config.yaml
num_hidden_layers: 15
head_dim: 64
vocab_size: 5899
hidden_act: "tanh_gelu"
bias: "none"
parallel_block: false
learning_rate: 0.00334
doc_mask: true
dataset: "wikipedia_en"
Each number is 500 + 25 x the weight over its row's rms, rounded and kept within 0 to 999. Layers, rows and columns count from 0. Numbers have three digits each. The size before them is the row's rms in percent of the matrix's.

# layer 3 attention query, 64x64, rms 0.143, rows 0-63, columns 0-63
117:466484502473499547466502503509461489524482486486517531484457500464531486504510513498480523494528483464548501546496453527496521475487507538516527487483513495530481475504491529468477513485569528
095:487534518534441488471524489482483515518463475509488503475474512451476493513481451535524533522476501522504571487499519524525496447533525478517524464508493494498481503497524514492465513501496516
110:491477500506517490547489493553525527446544545545527507512544516538492504487491536513511490478494497500524482484477467491510492496485487479476512487541459452505491512468454515504487509489458510
092:489475513494528496475456505513492467525519504536495524489508516501499548477543527465480482475481510482527455468523489518491487567463482531472503561511513533512510482493499468503462509477523499
109:517464507518517536540473502525490522492505517496506464461506546504531538482502494512457511504420519554500466483484489507502505519519510477484461517483534522468477508517507505522507482450483485
111:515544470524479469506490515518543522527511484461481469489510556497500510494514514478461474482507529504557480465496525516532525519504458513536473497464510478468506456478542488497474490498483505
089:467505530479528522510501509497496485520529550525502528477481442486489484471477467533513488481516443519465516518512456517535547486498486531442516512466515496524497518507499476510508522486524471
117:495542468544486494486512513510509513479506486521493461515502548452548526517544508474440507471492494514541462491516466486513516506497516480542478485496507455480493465536526489510490506518474481
110:480494523510481478514484505495514481500473541549526530501476451527465491492525527496507473478533521511433494507495485468496565526462515485506491527527539477500519514480448471510506494506516491
116:517508494492486529522508493505493494573492496459448527502497472484453471489527487488526502535502457481466486511517470510492503503525439490519497443513535495518490494526509524527511500538489534
119:509462467505487512509480470507500551462499519496492461537474461534499505482496507469507514502488537513535553467509543518471470506496500479517472514512507503517540487447479510493517543490453525
092:493481540479500467500510516436489490544552506473496476485522508490528485532488483484477543505512466499517512463500469461465451488486513492502530506537462499519526509505533545533483512516501483
120:502464497514517504492480510482460538509485444492497538511529470477524470541480523470511562495526485531490493488501499476457483522513528529511531508501474459523516499503518476514476530511503438
114:489517457530503468505567512476523471482516495480462497494497512502514483507501497516530513525530557504495475530442531495455506484482503546517498494478446495522503484521463544504496489511484478
099:502511541471496503457494518519439517528512497468502530482558505476493525503495510526483489487444511479488467522500443499520483510496509529509462500496528511480485535547536479461527497491483513
103:513470532503474496490521447454505486534536530483494493511506500521516490540497516485490525515501495518475462457544525513477501477500530507480507474551495499498532542486470522472462484510528441
124:476477497511494527515521542497446505486473486522497490504506509444497453471524513515507497492455528494521480499531470510516527535527498490529514527474521521498475504479486523511546515448436481
110:492475506485490506509531507504473492525518496477494430524509477542504513512532518523518537540460493501509515499513461469469529485488537461483539467551498456499500521460467504471502504528492500
111:476491500464491492552542534504488476488523520515518467522444457488515475507532491502510495526564496537480501468479539452450482473516488505512524486492509531522479490503483512525488526487510493
102:498489505522481507486491545533522508491498467483526498539491476494531503459480507523506521544475505445503503521494471475486542502471531475502539498448517484470461536490487462518547516519468514
118:525539544462465474482490490486520530501493497480518481506464432504461477512483487492522492549511464503483517491473516483494454475483544506493530506515547504543525543504518524491494490521493493
093:485486521507493494559471557464504495522510490507499511521469547495509478518458533530502480492486523474508528508446531539520523508483477485470501450473519483455499527484509504498498505472540476
097:490524495541503479486508464490487520508507469504486561487477499513495503506492459531491524510486470506501480501468539524508463515558509504557495440493504456508502531500481536539465479476490511
104:482490548458483522481516533492473435495476511521461513479473493480488533500485557513479532525506446485490522518527504472480496504501524489528524514493522488515530506480556506499484467497537481
093:499532518520496532506492511504474446509492464481537501502537540456467460520507453524501493543471522510479494536505540476475506543482493490448517472511479487487499505487539482532485498499526522
100:467543492517539514460464522528479511520497470488516502530512469528514549493472499505484509550486485461515531506477487501508535517495511488468535505439507461538486498462497487523473505493462508
089:504480504493504475473475448492506502563520473500471525514491507513469497501510517443520514481498519488476494510491478538516500478494508562564498500460499540520524465521506513462502492510527460
120:499470502497472506531495485550514511498519484515504527527491525554490499550504495465519464486494463513470495473476512481467494509476522462499526552495503495445553483497509486530510526505464459
093:476499485492499500477517506457531461545528525492488515503527480533496517513525484500505472504494527438527477519519537512512458501517461487484475496550516496490486517520539447493447469491522516
091:467488511500552509473498510507510530486471520493499477473497398549539503474496494533503535519497480466499521490527472473523502515488531505518502528477462486507470478504509501527512534515490483
102:545474525454482496448503498519464506509459529423471484501512504500505527530504503484509486481501472527530504512496478509530514491490470511463498459526536468505516542500527535496541514502503514
102:523512489527495524507461513498501552481519509490486496478518492518537501487499500496526483523482520538495501482516503502534538489479482428536474482527502462512491549477458520463481436529494492
101:500500459491514485562489539508480503477504487497509519531484502525517529487516489478499522491509482483484556428510509525490450511498478477527457491518526502497498487454513545486508511460495549
108:476534445479520441494494498478547480474477546541486462553507524479496497489486497522500480490514513496495508508482504508509538462519540482486479492522473464471536497539489512524496532480509529
089:523503474487478513467473525464533465445498469504496497482478483479495458497486478558540495519512513496497547477460512502516473509524519500520543480502506501532508444511502477526509519504550520
094:551534512500520507451494500526504496498549507449511478469533506455460535464494488524508495509514528490552547503490485502468522449445504515506467516493487485494523498525497497481489490494510511
090:477491466510511506472510496516531515562491522493530479512439487536504444550511532501492492477471520484487471494515485525517496487492489451490530518517529477486533490454527547507489500492490474
084:500529496515553496448498527537513444501485531463470522565539507491503495503515506498473457492514520507490490482500514462469510511528455473504482513492536484511465503500531487515519496486528461
087:525502560513419496478485484511518512494514465518536496503498542458506508499508500535465491531478529546470536503468475492505509474499466480482497511502499521443497500508511493497546484491496525
084:479470549446512462520486489510468519537498484494520509499524507526485437516518516468506501465480501457541495530542473533514521544476489511504474486494513506477496449486527507501506491508524531
101:504523476498488505499501543516488482489527478477468508517505446487501538477536504462467544508479507516502492541547480487544528519486483445505500488441536509488510474511516492534488494513529462
101:516532537489510501476497466520473471504456503495461486458538522486501508481533509482509468523512485536502516525429476504540495537500510508482491480538470494525485494519460513522509472511554513
101:474511517457508487496487520504470547493536468487528460528503546459494501510501482517500451493505510503496529484499454497514488515527520529459531479477530525481491478515453473556485533488498528
074:522524502519491505499537462470485533507569473506497507482513510514456512468501479507511505502531461473515499517454496499535508538553474519478515469475485492511460469523472491465499536522520476
087:474550464505480488516465522518498501540485514507501454521505505505494430480485493493422484535491494487520459531529528485516484499526517502475526468515512496527525491498515529495512529524474483
101:519492507492499509479501563523488525498496533485487497491508501530484491494448543528501509501498462532520494482491557559480467509470478513534524483494475490519492490464468475470495478454538532
097:499501480478510552489502522485459502529486465497490484547521493481485529566469492493533490533520517506533491491487522505460490491508504491483511508534495455510481514546526443453516492490474468
097:501455520472555495487478508510526495458515501487488487516491507492548487514514562519480489494520537480496494530460499468476479459492549479485546511519498500467504523500512469541453516511480488
088:482482480472552540527473485456473499507487487522495476490497500542468493532529489497485498534441497536525450513507521510523491501476519496531469525542504480537476489524506531487486460518475520
096:460511490487564514524482481465467508493529489501474541485482530557486495472507498508514495507544495458531513511465491513507496518539476521504477512528522474515462500511450473478505538483516465
087:478520495517537486504512472514516475486536471453484508475557494498499482534479518494518493460495500504509482572515468498525499453491502478525515500529507441508472486530472499514552493489495530
087:518500504493519514471553507503512512470498480517516521554494487500485501508492443519483492473506480538463541462524455484495531508489458473541484501488465499513529482485549495493504474487557510
100:487505506521504500482493510532499447518493523503504537491488463472524480486537499516454500479520538512447505524494469520501528517508444484487519573477510493486511524485491510553460509514484469
098:482494534500495532490521506498531501551476512523547528482505474519472519494510522489444463537474513518463507516474521492468516501489467528469464542457510493490480544471516503518461510474523497
090:440520516496483480517530500520552521486498494507529513476472522557504517471450477516438496511495503484497516536549499472507523477465476505475491474475511495477505534489507489501523554492507498
085:538535529540543507478508508515485496478495491432511494496507514486505493484480473529495565529541502508469523466452473513496515461470485500493471514496524480480534508545494511499477483465511511
075:519454509496505502524556505506475482458545504470512536493497513516537461485464476500518525439557481468474511476519490501511490489497477510519549479490535470503524485491499515500478518531482521
099:541472471479438537494511511524527524500517492500537480477479498511532516476472501501466472467508521515517503537475508488518467442507541522541525529515506472475535502491502477496501473524463484
099:460548492486497543522515495513483493526526505530532480526519483487518484483477513511471478531458523513505470508475498520481477529485494451531504506509514559493473489483490486454552490466504453
096:456497486499512535494532470484468480477524529511484505534502517474519512465519505483553493522518546461520501488554508479451471465471515511528490487486532509528533496485451518525492488473501477
095:499524503528498510522538521529495478539484511463534523470525463479511468518455525457500456471497484532435498468479494522518486502514523500516491491501551517496487498491475489496543482468527528
102:490466488494487510489473507486511518503447544488544506526487516513481447541508486482532480476486508490539483484520489517516498554510496526530497547463536518514474495495474468530492482445527482
102:527515493461535544503501545459461513518534530501496489516543472494470459469532519495505506499507467535529501532467467474501491484525512511511527486487463434503488496509509485483481516473532504
102:488498513463480516513491551495517508507505498525520512465508454519512504497459520537507496492474466529508489494519480495444520502494502535464537532483497524480486554459483517493446538538478478